{"num_hidden_layers": 14, "hidden_size": 256, "num_attention_heads": 8, "num_key_value_heads": 8, "head_dim": 64, "intermediate_size": 1024, "vocab_size": 8192, "hidden_act": "squared_relu", "norm": "rmsnorm", "norm_place": "pre", "norm_eps": 1e-05, "positions": "rope", "rope_theta": 100000.0, "rope_fraction": 1.0, "qk_norm": true, "attn_scale": 0.171, "bias": "none", "tie_word_embeddings": false, "parallel_block": false, "extras": ["capped logits"], "init": "uniform", "init_std_qkv": 0.0259, "init_std_o": 0.00346, "init_std_up": 0.0259, "init_std_down": 0.00244, "init_out_by_depth": true, "optimizer": "soap_variant", "learning_rate": 0.0128, "beta1": 0.95, "beta2": 0.95, "weight_decay": 0.0, "lr_head": 0.00933, "warmup_steps": 72, "schedule": "wsd", "decay_fraction": 1.0, "decay_shape": "linear", "final_lr_fraction": 0.02, "batch_tokens": 262144, "max_seq_len": 1024, "doc_mask": true, "train_tokens": 903400000, "max_steps": 3447, "dataset": "wikipedia_en"}
Each number is 500 + 50 x the weight over its row's rms, rounded and kept within 0 to 999. Layers, rows and columns count from 0. Numbers have three digits each. The size before them is the row's rms in percent of the matrix's.

# layer 10 MLP down (transposed), 1024x256, rms 0.243, rows 431-537, columns 64-127
096:431532560436477583534452363480511443523493456540540540574525505453526502508506392468510533493563434456510403490517513572538537496511566390581495466433534512532482589445499475477481495458503515
108:485548572526491534437516536514527530525555421514400508476457546409474491490479579571499430447456418438482458516554507532479618473497516465487450552477544431529563439502452557497426528538520489
094:541543480391448492439509565540510471452423429520519490491512560552565493467527455551571486552464498512506424511499488485553551453408414483552475491472572619493509517537550460410556555561603445
090:500448498423573444520511530475483564596451568576423531520454577517483582494469423522530525470521472428465528440490487539551511500482539537504411559532611438468537527534607516524411582485523530
096:545538504517495515572489549536423526581556430546539530532576540443452510489403508476501517501524524438471503462388360501473515506394478488539494544546485405585482523537495521446596484478443437
098:554512493496498431441498543519458501496543536520478572451593442522561454570465451538541541579467537447505432565478540520454418495465456499521449417538452515469484340581495510507511568463528407
093:425450577538554518564578435483557465553480503493500482529488515493440584467523527574512564408560477592431432469560550568451586509423505534523479453495522541536452470465592453483569496551567512
106:473498515528470445499509445490564565453524526548578499489566372509572489485547476473563618419511434589455431510477533530592423523433569511521417504504540432412569526528568516431442519390449443
098:429385423589535446491562536461414482440485547461512431472459442484535500460466507606593475540499497504455534558443556557511519443496448491541434460466500469419563471548477422497467507516435499
099:537461494578529542442501512463549557490485527543574458508496509526469517468558565517469503537512556486550546530483564535510445473589574614455505507441491479501477524444527607539490466475611450
094:491431508574525466529494476483510586358441520492503461458502567511450454517563468492478508521549541537504573451493491503483453484405540515529468475409511447542553516436443497482575534492449441
106:476498556481591463396500426561433510356519571586560477603505383482486541493475424513556487535414489459441444451507523539537424470477493560526509507521463478418475443572422537524443503549565534
103:545451440482467501493538516588553530526441555600454505483461433477450644496478569494511622449553545585575487504508497509510578502438505493556499494521589445631465452495438462462523514499428478
090:492501492538555494452512531469487534457517446439574525463504480427583580495542525502483484506608567456567484412493454454463557600451457516428554591493591489558423471449475529533468545489517568
102:542533448476486562516465513532551517545528475425426414550444642468533470492541610377519525517441533543503452472512558526479546512517484338358505447479521602496451464582412528437464523436427536
098:569513443490465446491488525432416506518537509600566558494520589491519522478575527542564454498476490541548653450573548501523456437583544487555495508570484461519477535473623511488437472337582573
100:457416468449550497478526551392449449462536568498592527500451484519422526551544516501547412494477451501495511460484639589525553457446533490422505488512475478604434557531570505462450580441543487
101:480482496508592481460564497501499480537513514480494535525443480523481457442534508515602466543539503477471509493571457585367571541518406538448461486549500514482481529462456547473415507409457484
092:516504425538487541527519550456544476486544480526370449565509509568572480449386533465446507525468518538472487443484438504568460559479472438489447508568486494511506451559714502446466452522410458
101:583410505555425492614461515508382520585483549464510464552447548428556447554442520465459538513458564460489606377464496539447537499494457551508488543545515521481469444411509461609511496543432414
090:529498563545488494567464475483467458443458582588396444539496576473420529585486488530469533479493509555520525439394525473545543502472478490506492467465429511440499495532553523446477404483523494
106:508490452476594476483457546452557586496416474494454406509545530496550423503497544581488465477495490480498422505496425465559495555465482577447582455436476546557574504500523393592524545391492537
102:520462497443522491446484507537495459548509501448581462562553488559508541536513423464439436458574511475482513503555479507509582547453521523499491562569510445497440500445486516465516425406400427
101:515509540500543529515419541450518465549530589492472397479430505476508501474414416488523506558515563475618462421591511426488497426475461445472498561478429566434491559458586596458516479412583499
099:540447566526525474561505500499444504546547559538516405584534556524500583443490482392474544367517556541508485451388489490578518516486533494448529510424519507508615553516574486512477442507520507
102:447449496486528431422467493501404508522588542520443421456408513485469428483570471407549430410427473511464481435470624537500527497553508573523426477526555452556521518441550479454499537403592480
104:492394526484594371594460427511511497508498493562538395455617516520510483553595429504564528517511521424526456455470443527505493452531516524486447445523422418477586428523525433459582520403558467
104:570564462489448565535600548495443550527511568445427449464417454562512520445476396510512506492524410465555509474505527544435537419471551559545537516527513473417447455470440518503571513587510506
100:517476450539441513564543578491473542533590531534473512559513558511515508569498497374541480464454448495443517434532544482420633576559435448481486448450441501507351391594597413479531492533514514
101:509500499419379369547471485530572471509448509501509514509470497450499477376446541534463479427530569485557498527509473485445513601395495507484569506539536470521583453476396473475490554419542519
106:551574541570487568466595556502489472523579634504450496516547521450477456625500453537512466411448558487610468448477575508599543463515532446515504510456598517493465539532408472419508487546539582
103:551536490412469500530446521475505513515564560469465549562530505503524488506500541461529472511546513577514544534493498540504494445514565453479588472518551431601393516441586476517519478453486489
104:546467506576484501546537495543521565515432478557523570427476483545568513623539492513498494601515446413484478467538466505508514517503513429521541531526587544533510463476509602522556510506568491
103:517549541541400445542523499572533520473523572511444504411517453495513561505571471512558506550473487538543465461514447439482545538418559498522419466600545458449471468540498410451496530466510479
097:543499409511495505546379443425452523515546485514442498485494541445519477535452471574466557502465485458497497461456580486481525498518510482553568533594473498438474462498483461507492461629558533
096:512517488480487453530468518530587518568529529442471503462466506436565515482463553386528535452525553441518462489592516482458498571555457495490429542460495557499511442651501481480518454371480537
107:464455549517374494516476474572462453428536544535506486472438375506532552429552521452492537553423518564517382453566530524506455521484570441448504484507535525547480533447415464482521449449463505
099:531462411502486452546569500515477502573528495494508546525478548503503446451538506485540473497533480468658505487483507384328571476497502504440496517395499540499452495496539443435489400494502592
099:439548528516478475479490558585375442495494453542411498615504480469481468440469427496533450446518493524510551472481349490498498556365465550387536547521461482498557395592632552464517491422421551
097:480525555563573498571510384492520489445442486530485494426573427519445552510469492421523513534540588418494425432595489465513450424598586523500448525488475539540572505463565448492475537491345449
097:467501469345479523507536562472506484532385415562539506578481468523496517515496496441607517482491481479491502455470568498492458466527494454523494487518563426514576489442566485487504585352500510
109:460420433439549487423593557641481553463520496483545505490549483514467554618397483489547442547438400478510483559484559613457542458519465483540552483457460564563482489528599466467496534536524540
111:411498490594465526494559497470460521468555523583506484398426552540474501533438488506466593500558455500551486499496428382538505536502619580451484517503498462489446553528468493541597506462514551
092:417515505516578530568456548467561495510465615466504531473471509601488466517530516479541533451570538475516597533528502467472539479523547506561446493503503500549407521472539490422548433505508568
095:541487437556580531450476496451571482544575540489381509470482507483414511563523503550471425505400564577538591521569512530591505499478501476520599544564464469551459462467507517482618435469501420
097:486470543484443551459497423460456383532471465583492485531501461485581527502597553486550419445527567560540536442537506487498471535441542444450483537467496376583525442429530453501605615559450536
089:439492531463449469490510504554442499504459558449527533531530547541479506412406457448440570455532462520536463520449557486531534548479472530528574490452554580506508565507660492515410449437493501
092:489460473481505503472501456486429512560415461591509451464521444566509468454547482384438440507506556405548411437572528479495564472450459521471502603355554504624513536506551483418526444575532504
105:633468546545510617471610536446603590454519505494506537451415565542441507463516597538521466528558509551549458512521552428448452512460414452491546468513527591609499481401479514512534558514540494
098:419572553402471574465454619542450504551554468424468538522567441368595529443619530498468449466446492433600479462574516419481477489537469547544425482531519424435578592480499561637505484438511442
107:399563531538646423517489539491488537518582512536503405415445448534558578511582450428448607598474477448445527491497582488599535532476407465452458506516469418457527572510526468549575531411494530
098:535498458535463564541455407484598515459458500562509434423571521603494524531509480377491509507471434486479491470537557549529609495501554493516443518447521491493481507472478455480556417469587486
098:474563498459400394473473572551549460519573457524572566494578534475470434475489546501518532524516465525460467509469512388506549545561450491538586501567577525462565526489521570544539469477430553
097:502405591554508468563488409432490541506551524501490441432380427469522576548502475501400548419390552509437447464462489487437576535561509487481435458514509551443512549522405438655533527493440492
106:552521556442491423447497547498501503476578593437571501527452543468500573389575546542446460526497618420474551483506433465441434500478448634486519515467469550550507464652481449433423413506498463
094:495526487524437524549530407464453475520506470599525487551543434483565525472411494493516531390487516441497491486475502461550505500483533476471534449561548560475481534492488412460470583407463522
096:454476530459524508532492434526518598461593512501478499515492500449449562509534437396489400471508462462634584457524456569532509495561526425585420406499448526468593474576535489539517574428497614
098:514531547526454564502561520510511435476522522511529528521446417544544463491431433542478419477362526505497524562491439523617444579475448530506569579486468554548508482547460531522511493418529486
103:489508535554509467383414493504558436398476466453533492469415541494543572460498478503521485487488552508520538464500583555531425464540497569554465576546410464505565532574488443568458467558443545
091:401446499475511486464578461412574511467511406512497424489459581612486491467557421518530468528493529484433533499458472541518505422482583479506499487420474540515603547461527487480499508409495530
083:498499467528574440467576513495485551473473503546518535467575549461503563571544536428433444538546513469552456459586551473585378532425530494553447515611520455393516638462522522442456478540581519
094:454523514521422505479487613575477545435489457497445544499522512559580533500429474474494483537624509531403466583522517491568470464639409571487551496392505495483480409471494489535457533536538501
111:560466489527504556444520486485530456473478588558551541572525413424527492461449580591542461570500464504600544566494456537392530478456587574471640500443500514543613556452461466508469529516432440
099:530440555428490550499442419462507501596476480474510418485486447542521436446583488541517535488461515573576537547425582543532508439472578555466540564463438420528548596504497481474506529530534513
107:539536535496447522562471470490526515528455463547526460462495466516546587588498439549484568448534488583544520458531522416482564504498533535468478549521542381586455472550458551617463562489609463
092:511599450457468678537538534475563422470543591514510412482561513578531493398487445506482517405563424538508564483464504382549553533450380528414592571562498516443439471508540535606485437482466426
098:511471511499497494498467539458561450469540477386452470464481554558500417507506516493501521560474424390472514486495481573527551531497477392578524486526446514573506537414455499470475558582457519
098:543460499520479568493494447584438480549534432432495502470653488557512536518541472519618517687465520466437473501525530523507510490445440508520497407420470603540446507533530494594418583460423406
092:561537450473481490417574472522490491525477507420500518497550534516487496531473512546585548405541408445578536566446526552602586499561381454569483459452594492496529486504454430435413387537465563
098:430500555625565539498514472429553412481458474517515569520538507592470585530565507436510421484521536488541492549553550516446477611513526513460512479454509511416460599448492486500564496481536509
088:442489561502466469436465472530590431486553547525556515564493509478543404571495491480550492461477522518489461550565417453434367523454475502488474478491413468440506508595430481544489577467587431
112:555504472554498509468521509484521458516504515569603528474523537370504484436460510550466492500515556479503534429562467465442424566538461466506457560479519540616509516595406472585500537463466549
101:653592508508518485459520490482445444483499621481527577517458541538488443483450460553506504493507454500507449565468489496604584444462468433525444571491563512487483508559423487435408476467475497
101:536497497505399413387471471503483439511507581518556519566594453474470510563440409511502450522525523454494460535573431482412495517593448550472440583574446542442610494533482510518463504483575495
092:411577429525465514550534453436571479625459448491487471422525583564497507491576504480473557534474487500487484496547521503412512545624534479522538470394585499546546457472557545471493398441502451
093:481580474492501572531463534477507457475571502589477519494480545493443623542504542509478535547499494505470568566426488536464592527473523414452487538584389511498515502478460515466427451523443542
085:531524420421493461542544445534573481539499647428456514646522443528430516458442506484416502438489488525622447459558500628421525537521487565496440489516545470497455497480566542545494430569463463
098:530491531534413556553543446540621582581516555453407542537475548396513545526492479539498466436582511509450478453463551527528498511623514502463534497523547494413547426518484510496458538507489484
099:538443487491513594403478405499547556515544548504487557536542506451479469490502495557478487499506535568497465520423470516445510516498586509423502499547534446439465508487529441457508517564449479
097:517489467481468575620548517532517408554434481460521550568465526491458416482530446515424516488530364524430493488459609567460485421445493500539544509454575399499408569424407435553537526489492481
092:401522501429512580532423560493477401557469485438531432452619530459522515436485499501365460618485465450469482473433496508421462597586544478480495423393506438455541462464557475542456447533462439
110:453411503499517471492452497499459483430498449418480516466439558365505470530458528525462514510466460529497496437554521463513481537562458406537511522535510488418498505445445465424497486505537514
106:506578468483500450517482489461581488601525542443492485482548425496476556455519440535546618451560456566452457399472498451437503518536494497511482498478596488437546488491472509482550499535452551
110:508592466564533550667502553485534487553447533580596522518424484490499476480475453465464523440522403507514532501556499473489545564533485565515530497437576587325532480480579584518521539437476485
105:613554498555475471571367527524537499485509538449427462459538509613516446509517522541475435479594507478421479471500472555496444410590515546443565540495537461496495439445438529543587421544519490
098:495460512545532480482497540548414523585485481462449487454415518367452409600533527542525483435473532405427479434444521518461464565416450517499552590548508465529386547528499521476469486429444496
104:608490565378549516574498485506493450544526519607541465535409492570482512478493525526489533511554358595507517503398492419576508556441524518523495473507471537482475548456484460570505571488458518
102:523461496463468489522497506500526541481497538384535566543424490447463485552564506586536413431483471533488492590530580604430488483453415511498386505534538519599451492555635395482511442541497537
097:498529408443468479475502485543457477437494469549485506476483480472453542506510519549532425515507449554496468525470484630486541456461575606563572508521446553480426436500537563449473597436538469
091:507488495523477469537456451557563447446461535523499568561463477497533447489476549506426445535507475472444538481503520471536499497446518536497505401475457464575554470558491364533575492418502560
089:479462485472551524630545556480505527472584492506471498520486542563475518451493562486511497549503418499588521490529549453543532499532524557522492498498470513543454558407470497601414379405528524
085:530482544525493517537395551563553519496553574503501492483584365484460499538526557446551497422546484607474507530487543488515512561546476536513539457467476412539435547490535438476462383549457560
103:456380478491532493483528450460426417495469545481469581490496486490557539470533462534420461592477478402577525509438535476525526410579500502506439502462456491500463516453457438434413516584574528
090:445531421491481450426538433488431528544507446482498501477558558483520617516448449482546526490505460462415483413521529524400473536566530446444484456512588458528420447473479446496473463556528524
103:513457489427553484522479566549577549497465525469479523580421544578486458493513475524432549454486519480470578496500479580526485572461607480408519371517482551472535585549489520483503462489385487
098:429461508474640478583486427535496538494492483417532424479568545470527471509417337490481548516496466511522576467518469482496484502483526534417498660371438529495563493510596511561519504488562525
081:444589441526504545492517482523566497454503482569549495435563439521506475490466407408429451534455525536461572527439549443496514498443596491528379479447546544483534538440484495575497449452509529
106:457462502535545489386438424590512467508580525554406409579515584534514479558412471573506472492464501526547568456564420482498496510469549489485497565529459443536475510596544546459489474438498562
103:435418601472541498566494417523474356518573431508474482422519474546469571474501455445478467468518508551513542566591560517538497556589472482474494528513370488543401555530494478448475485479552475
102:490503523466476496468537407490508493530576598525554451460499549556417522541470479580506529479542530588495448600522495468403518551560442427614524397482506527550495583550491430435551518469569548
105:502486488458496471466429461482479496506501527486526484489408493444589474540513466511573506489472560499585529510486478464464579583625456410466487517492534444435417592492423567437469492529554558
093:503506535617448522543521582523547450609518436594548606460596559527525430521537538552494503495542454497555512433508412403499499537569443479596377498546512415459500413480508495471507548474621494
098:422414510529432500550511482437485513552499541473468546496473472500540555522495572439445524489384493564534579492524431346548580491459397459486537533525403491542560472498481535534486514435456540
083:437445416524446488469461416567483541483418491527569392455477454587498465471605450478375534483519423507484546473533542444574528447493418580455506413568598559581475503495467512453578504507520379
097:490493524459519398502523421598552528512475486487503547459546518536536455518514435451585499513512508511651506529476491519425434484497506442429532516490458565558487586483443505537602526503516534
097:482399618513603515464517506479411506508579573548476583480469455515491527478478529620412561461491497531495505516544468473534572462525414478546508536507461572457480555443463513540429528463553579
100:567495458483513449515526519462535544542511430563519505465515571537535494559565527514454416526494505479495460579633461526548485407493470438488479545494541455489533533476479533509360424513539471
# layer 10 MLP up, 1024x256, rms 0.224, rows 432-538, columns 64-127
110:499511431541550455511593548399470505501505569550436428518614493546489490406488528442472468576606484541458455499536509444423487502430443524445482332520569523497557436485477485425493460505492428
093:465535539513422485478561530415518556575572444376515529483506434454490451566481452528500539445589491478482413567527448418462460570496481521479532530461510545438530480517504510580512557437452540
091:491528478591513495449467472470514509507437495428426449489568465526525513591508383511534502572403483481483453476489467583480557642548455515510508478513473535480558420530461511469487499497512491
107:476430507485372470494492564565590494478555449440533432530558444410558458580403472508413512485483454474535455541542557508592496457497592498506503439533553489490399506458558462525566502449403605
105:520481521547512507570401597537492605449490383524547555539501498500421542492391485559562527565398477484507506620523501498461458466503471503572449581515523527537515468504516560506533549459498490
093:487529545446461566509561485471514467478524417574543403389547457543473540542569457560500532523419549409486482409422499524595551515487532467455480475428527586517492361406467505548457405479458554
108:498473501477487468503503529452512466460523515521455441565571533613450541599392445507555471509419595620521579477571459424548519448513477546510591497402454500516492465575456450522526485510527533
099:455579511545516505461507498565531483519462483543583516501600404396474459566506449488562464519537446527482415481490529434467610477495423505551472481519461407547465556552493578482574529396471558
097:437501442432524502509564525539499485504517491583485481527478583502461410475567504440550493478467452409479511503471435603500471479555560517606426508494519509523557587450522543489504599517379445
090:462502498493467515418533638495406440455586436533480417633533525492439497511490533467541431477610535547546486427501544515550590586486481488582485409536465538559460467460359440455499556466481516
100:410502500479568640400491484534515605568524536425456415460599498548503515594532434595439503456501490450508549541535496474484559498515444487642526517484386531506464484468533540466533536523543566
102:524475388466563602580551491461573504529506423445530612431490510481404556478556572543496443449439487471544465518473430440472520436508543511494487517453515529531540461485489398450481424482541558
100:419503498476560463514533444372473491516516501506569522508537516573476524523544464585470496490552433517503537559529475456464550497460504469433470537534528475546466612488303434489503539469590530
099:501461508484473471502487466492480469484537516493520439527529458441408401537514502520482503513470517467495564480430469539523489515448474482555480460535445461562495536510560558380577515434592521
097:549375500494445507551462574475520490539541544510474558504514430522515522452464443479508490495551490496555510538545481462423449524513485523486458442450532418496474517504496579462509498573484484
092:519436561409462572511470530550508477519512576529511461427534543517441491498490563510412506444546606489557588554517454503509483464434514422530475582561587509422503516515474555429479544521532469
093:502504534434487577502476507453460527410584595545517532458375563508470509468465508497458441494405485516516526564523548474557562570461558437483556398483458484505504507481433452467441485475434428
105:517521504557528539469512560530534529565565476431569503459552550406456545513544429519527535481571514479452493550434495504449567403525529528393449481481443409459522480481379465465430525525471529
099:526471465535526531481511616528515536543526426494546494541524495458473533496431544557435466484454510540531480532689575501494465510435551515487365459504628521448466566494509394576550468525548565
092:484453491500482541440457587506491412440389549556470559510572416513500473453407450467484515476471470573400484430478513470536535476496522525494453444548579365523481583541563535514511540541425494
099:439515413553492391523530530578654580468470489494461513522537572528449526465431442489564548583499516338454530492529542522529495517500411503574470561552434478468476504519509453466542370475524539
102:423543428436483409484507518473486531468418486491548577481582443560524510487440316451590477596564523482488581495558520524458526511561491540470512447518419495472561529513480559470465531434511518
097:538500516462488624459478494478509506443356546422548480483429480490599488591498503416567501471560450465453429585531475501479523556586477558490444493474553398421517511452471446568511502517506585
095:452456590471472528512577505536544526510470453523545470512487520419508448440556545513521504524618485465500461550515421563460510489484498546479454544456505477415459481546478472494498514499594500
098:562560540491541466490557461526475493457543531517506515597540489533552505545485597520474522486468455469521487524517545499525522532453469416441459492469568500521488474490410496512510425444360552
100:499574454485437434544496531532556457396483542507515569531486604503510562494526529473448509526474442440509516545600434400503469447623511433475488498508450563456449445471571571485609525466488442
104:531489466461477575522441475562559559427494648456506453452512544553491572502503517451485427565475578517547539446562431504437398487493475495508447487581487441535453580517505562467545568460466501
104:457512544455528575516513591615471448388558426551500445474428436543516546681495584523522465437500505452504506439580491519470446562500485430517457483526383493480540481514597561407487604514511511
094:443533457542522560463438526469394526609440510495497478545499499502443588496472540490508482542593502545474449528493538557445552468476471560542488479549452499366496518531523506529533531517533554
100:519531481527415597571569487462474578410609543555593501441463441460508508525522491474456544504491471503496556573580540531443500503608515555547439552446528430497469462488498458626507503516478544
103:560550532524463513517411518481493529602596505558484492556581569478488492479551481513472505566556450499611541537486565498439526516451467491448530441529466446497447503535487490487449522465567431
102:529462493502482496489454457449465508445473483549513620477446491496459518513514455529431545504523407441518463514473466539485527517582447530522557497552504514504520471518451546474501425558542491
102:502466574592459493551537448581539499460501534536548550520512499509459509601557490472417473466440407498552536515523392481509408427501545440461503563618489519485513547447447402537525471499521607
096:460480527566522472496462432433425510480578448517437455473477555462456473570529466550444468563473470432467447494424496521593488474514538488582418408611491491502439507457468520535555449485575451
097:541476535474437577439475489437553566473404551535638505502583500484496537481551546555484430427468459433504549507516477568459419565505511451543520545525504464469552499494488451504445529514519493
103:515458461510505514570405490564459490504461525503485479502469511451529403503355416466544466491529481510455544445580514509497470356528461462522371469496590507502458544468432472545481495472558471
096:402522502621548435479428436520433460458402499493446509529504498562544463510525433459514412494587532475531473477568445452499534619489607459477564528487467510490374516536516558584558534426446512
094:432580531472417525552537583404533471535560485449532497539447520481526433419479518389467467461547531498495573574534484533516471514541480539539646492584531427531410551542522495445470423445414481
092:396512460573455415551550484501478565536478414521486481510496407372615511523470477541504523444530538505476483433508446419482485441514513474594491492529458486507489487530450402323485554554596510
096:408503455494483416467484593511517565458458483545517412558463526487531490512365427452492475477564451490512486542562508550559535464427470471521460475532512414561531476457410473489514496423444636
102:586441390551570558479486528487543575478430530500611600513609593497571498535464476439512507572507503566511461462532501514542556500546480462541493508511528454507588366514590505560515429535555472
103:532487504506627554546497415517558462565475515497547528520511508457475388408455413469545571591544419573487554351561479500603504486572545479525502556514508536491594546532495505454506558526561507
096:423558382498455488444428560510547444554527513515450446544464495411501441502463535500423624523486469495529480546452515551500563412369535535485482543362510467459516472518454523488539452509525497
092:485516408503489449470572471475629557386422448517537452523375573565438504559519550428382514519426514435543494516555451483387511551433480486499435488495450459436415424507529466433578477459575529
095:561560457517547486569554484453529382439506493490576511558525499481451548491542505539493511455585409460573465540562597407404502550626460446471571515469591536534518498537498508450500520510454424
097:438496457585573558504496499519444606422427514550437473433473437552423488450509447517612496478438495504477479556573473533524507476426414568531511505570518493432558455488487542604562553387465443
079:507529450428521476486452571527419423510447493499512453532550543416546555513516564491487553472542533458564424502507492467546488447463484476395519506526507459486478449468436559447495482505462584
105:516613506523487442427399577522481435517558517469446556489504459552488562512503554520508596488560470479492509522522509479494460536546497497490602544517484470549522481504498507576537445479496635
101:445565474477593536440508449442556487549390524569580526501525497485564506479465464489465489439534525507556507448545600432516482473555401522571506500540447477426508534613470463501449564429567393
099:466481509555382463473496517436501504475558563596503498556529506511443581460501473441591467436428523518562474518534558449542616506498476523438419557474476544470525543503542496405498452457458534
093:521477478534505490513536516460580483483536565554466411565497490465578573426574426531531580578545586478495522477503511516478491479521450579560570478591508453572484483495411595451550539588404518
097:431482538525514552448418573544521576556586581521551498351576575460412463474530508499498435471480428476471534504442505536478522470460514489515552499510472456463544460485439442504536488497548392
089:549583641524521557521422511586518567496533562587443449443514522525487496547407474488493503464464566504485428455438490560422480516450493490526544537460519485482571492575485507484422526419520459
102:551510436473503593550488471587485495553478490447586426553373486467475442508508560539498479587481528520461570480458441572516526509530496543474520466496523436504545530530497458524536578596563447
104:507462480479499566560499450552436407511474457454542474586560460501522625531512462548533440499503442492503451521583523393473526450471589593518515525587462474589466450346470474488527517436562471
092:483419511536483498435464534455478515454446515489473502419611426510542467559476437437545466539464520539444468493508477626538481541549404546564606513537488537587435424428561501488561556568524409
089:537540495535441499434556578504499411542512523528502503593469507426473500529460520550579428485455469481399520515449441513444466521375503508461556553410477457573426500547509573498482479548556513
102:494593456488543515515498494483525517471456440479526495524488506401449519538515572478422504520479608493528472505537546542521511513462466583421428548520511539595509500488505594516391501541471529
093:463450516521409529547483523516464502437558478402513589472553526445558452470560495493485479558469472518503464542475506536502497538519423473552460460564481511509527434507441440458533500549548534
091:422505484567441590530468556477499477489511467558470489488448502521646483426553483461496468525434474511435503434468434571448545355490473553489455534545574471424483370495556481535505578596495425
092:518503460412473509570443497442396525438473441496445428475472587541562587571478514526457548516444600422476512451554463561512467478472570553477455511484548467551523450545410431547481515441588516
106:539436443464603485468517549464483499522484409507490469422391499449544549425466508479487577445493506460547489436558574520461528541528582554555583427469514488507454457527505472448508478483529501
106:484588538565527557478527483518478486545552547521553388496469500448544546533510483529510471495511416545539453463467485482452509502530457495492505489447553445504483435550484453507538533569408468
098:522532506554540486473574554427450542581533420549466536414564532518579529376564539472499467521548514543500495521440539484451447488485644476546519508600456506486540390417465494467529435483570532
082:444400482508519487454430586446507450375547398513513543526527450417535434466556413501488491530457502589568596476477457453517522543485508436432450492476518504489411560509475535479479520575546452
099:507559475588530526472523478482503611524403525438513456545533420471553565472526529495485523452540552553491524437552449530542497552520473555566538454545560451443501401458499600398456456483474460
097:396514571512437484438407531517470493488598430553467453545526416440537497490517437376451527511567504496462494458485513456500518516481505421427601509438516455560525462517475492550480586505490522
094:476543514449480486532482536516484500481543417421457504569541599436501590437568479551544470566541472427531494476526518502532516476523510634525460553504494502522467418508519496594464475553503459
102:474454487612514508500570533472493491474529526466455442619520497456550541581504417533610610515503472489519515445444560475499492526504530419570542512447545513467478539532501488508579546563571514
091:523546544426438574437544498494475461426491514461421522484469476485434381568515584488534416534534551454557496529514532518537490538580443553484501551468660578537567547557493501531450558483509525
103:509551537519467572514494534509484549530480547452430469521533511506528473442392564543484469507565438448455476506517535576493469493526523472543510498514503449596457587550460545552479591548569476
097:420490473509549539490498511476549594466562457420547563456513607509528584532486416489516426448485514437539436563471481532566522462459529577530490541594494577469375555531469434498568434517470452
105:436467433519580460479523513484643485535541494493544528472489515542546532449430549518481514422446526556485477493589507646443493552539471601574507518464438511533448489526472497511584569544416439
095:489381498486354554521482509565494498439575509493503497554562467532445422566559527511514494495486481437523434559455481484558509503496510507562463545567531480533549515567544409477450585501441486
117:526509500501494575438481491490455565445482447432596460491512482434389572522455563518536569504521488523467487540583436523480496660459518455480465537517544543456430452546451557491436442620506534
100:583412509531466481556497563536503543518487482505498537529565426609454520459506364512437452455463530449457419521497543581537542477480604551469428497553574431502481501517465502479509618479617380
090:475553481464527547506485467452500486418533462552504513448489451502530570484433422523555419475532398518526496448592434460498440466558487498489456496497423414434493517465520493577491408533567558
101:537545579529371459570383547502492594477513519471494563521595477558512481446435461521537581513490491477515482447542491476527530490471465507585512505506466552522499451562430502530487526524429545
100:493487538444419397529468527515447525441582533503495429573485363474572536472540551430511530541536514403559507403595442506441529550467396460525490489441528480537455502493504558526411430471526557
090:530512542535480500545505498563582589400493540524511487531491445545433524432463480497559413446443508524504455489442576545514604397501383518451383470414533450592539511497508562527420542492544535
110:566493473606537570470479490518512408510478455482490579511452570519487464462484483574545591569508406483397448482504475474414525499482522387489495554527547499556517559522425490464462488592550498
102:560474432493501463569514527539518520435521521500532493501454483577559475522483426454474538548484527555593512451527508438425520421480527474596489552556482426540445421464455495430431591550522464
112:475574341527612443569587483589443526476618471436511448476492502527501508559537573589485473477484414431508423546523506427445537471502461572534517557499539469560517522502558474499582453479617585
099:517527481499524524528440534411566494561476605481459519472470524607546488525366517489523529441521530501486536519546512527533361506449539526472510508505560378546542504598481529463520455436514522
108:520476490559509543548376534500438495480458493536428496566485464468427466512506470518519491445496589491599430425478507433511496503528512542458415565384513446538449504450476480506390441538458434
100:526498476471457482523506471514528451482432483517525469476463555553542481612395519559554505522550439461434461548534586531526469455494469469620496524530514487573475515641374517501399501518525401
102:497590532480552472428470583406452520464518322532459546561429518420463421405529533520472560536575471464422531428529602449520441585458559532471427471435437493466474515423465451523524503487482495
095:499480535518456499564638430519586490487552455481458411465456507546491487514485548567501506427548442491566546520516485550449471596552536509527563615414498422473491458521389476533540538556519582
092:548503436514547566511544494431424549472542538432390495509459504483522430517551483601435471450465578506613510491502507501549543456464547568470541469533445585518475487453529550500458531483437570
093:498442468449519540490539531563490469559513386571485455527403459510553475475544509536534458576506561523494513436467523483494508465450524501594450498453454573564416541480482541510508571489537531
091:529482468554504512434418570541424546499470571551441498551451518548558517429357488536510477540477520486413505558578532563500565550525563503459449584430487512458468466582477455579475613476529430
105:465497450511473521451472488449467459426522519483481419370544470430531472492494525549476427551573388555518497555434532441582465467407351575545427456572489514442562554542479490557483458500510505
095:513544447538519548540491602522476471527482530450524448513392543439438413562455450575471561431509460531570490517470494537497526527453465540521550563477479574565613520476506487466535567490424509
100:482494577586494481477425513499465479525526535407552486495566495494459541493503476518626536474520474457593580528546480509426520586588555454472551634570408494468466510464512408537520561530364557
095:548528480547477473577583498474539484521442482562403518424455538573543503401456485472454507478424471491513608528573505436465552502496592509402528500438563458438449504453546488485489467445556579
080:530559555387489512481539510510426506505524454550508392538452499515531538531635528524426572500473489419543473441419459533496403553444466555576501494495438562565584490515443527504434530619481455
109:548429495503466513569461580534474447508481554508561447504508432495526480548469496648555465625547523606476565436513474495443474456486569535617569500486485495499506512498525475440439543509482502
096:487503489503458616436556505489472546517420537475487554387508474457542500456533448503455500480590446572467516558554471514483519523510432458453484492523525478392514547515444473447474456478465473
092:414480560513489573458462450434517478425531492477433520553512566472470499568505531512578592459540478656521599445602476488519582559504529412595543545511476470579391543559461451596581494590507512
104:445408571494594476500531588418603482499595537447514462536437574514530345508489458468522476530477591422550571499488457401459630579506469461577406508464422535548465460487488550438490516575515449
091:467459565467419496461448482482541508426514425601437561437527567450423428518500536480419465561469423447445476501540594488518492472541510543453527454504374539515436500507458383607521596480515439
102:567465577572384468547492475435546539514584456467553476591410557510495513493535471471571554459524478493591509468408523418562470497453418532470605569455504547456520544547537540517526523541450552
090:457477464365541533581522560476456556514442465440538601543453504466481495591522497478566444593463544437460445553532520455448472499534529488411539567493403382511451505546526498539495501494597611
100:460520532504517500506464535527439552491483424542479534458468516550553456531489617453447580395570540480463571480445447505419512565542493447464433525488418558461523504455541479406483519513613459
104:577389563531565427512533481556424469509523529542591539466456501570556467484532580528543520419466487541529502541562501415565606507541596527565521455439462528540502436532490511464471516399601488
102:499552520465564473508471494497467499447527488472408411533522446550543415599513449509527514515542531517483521466470609573553532565548564512501523462537509462506432472528488477492430541478564498
102:530562549495445447414515562409491653413534454461485493542442548513427491449479449469502457533536486515544502490444551496553566436519515528466487519496518504576460407554486589467487543519548429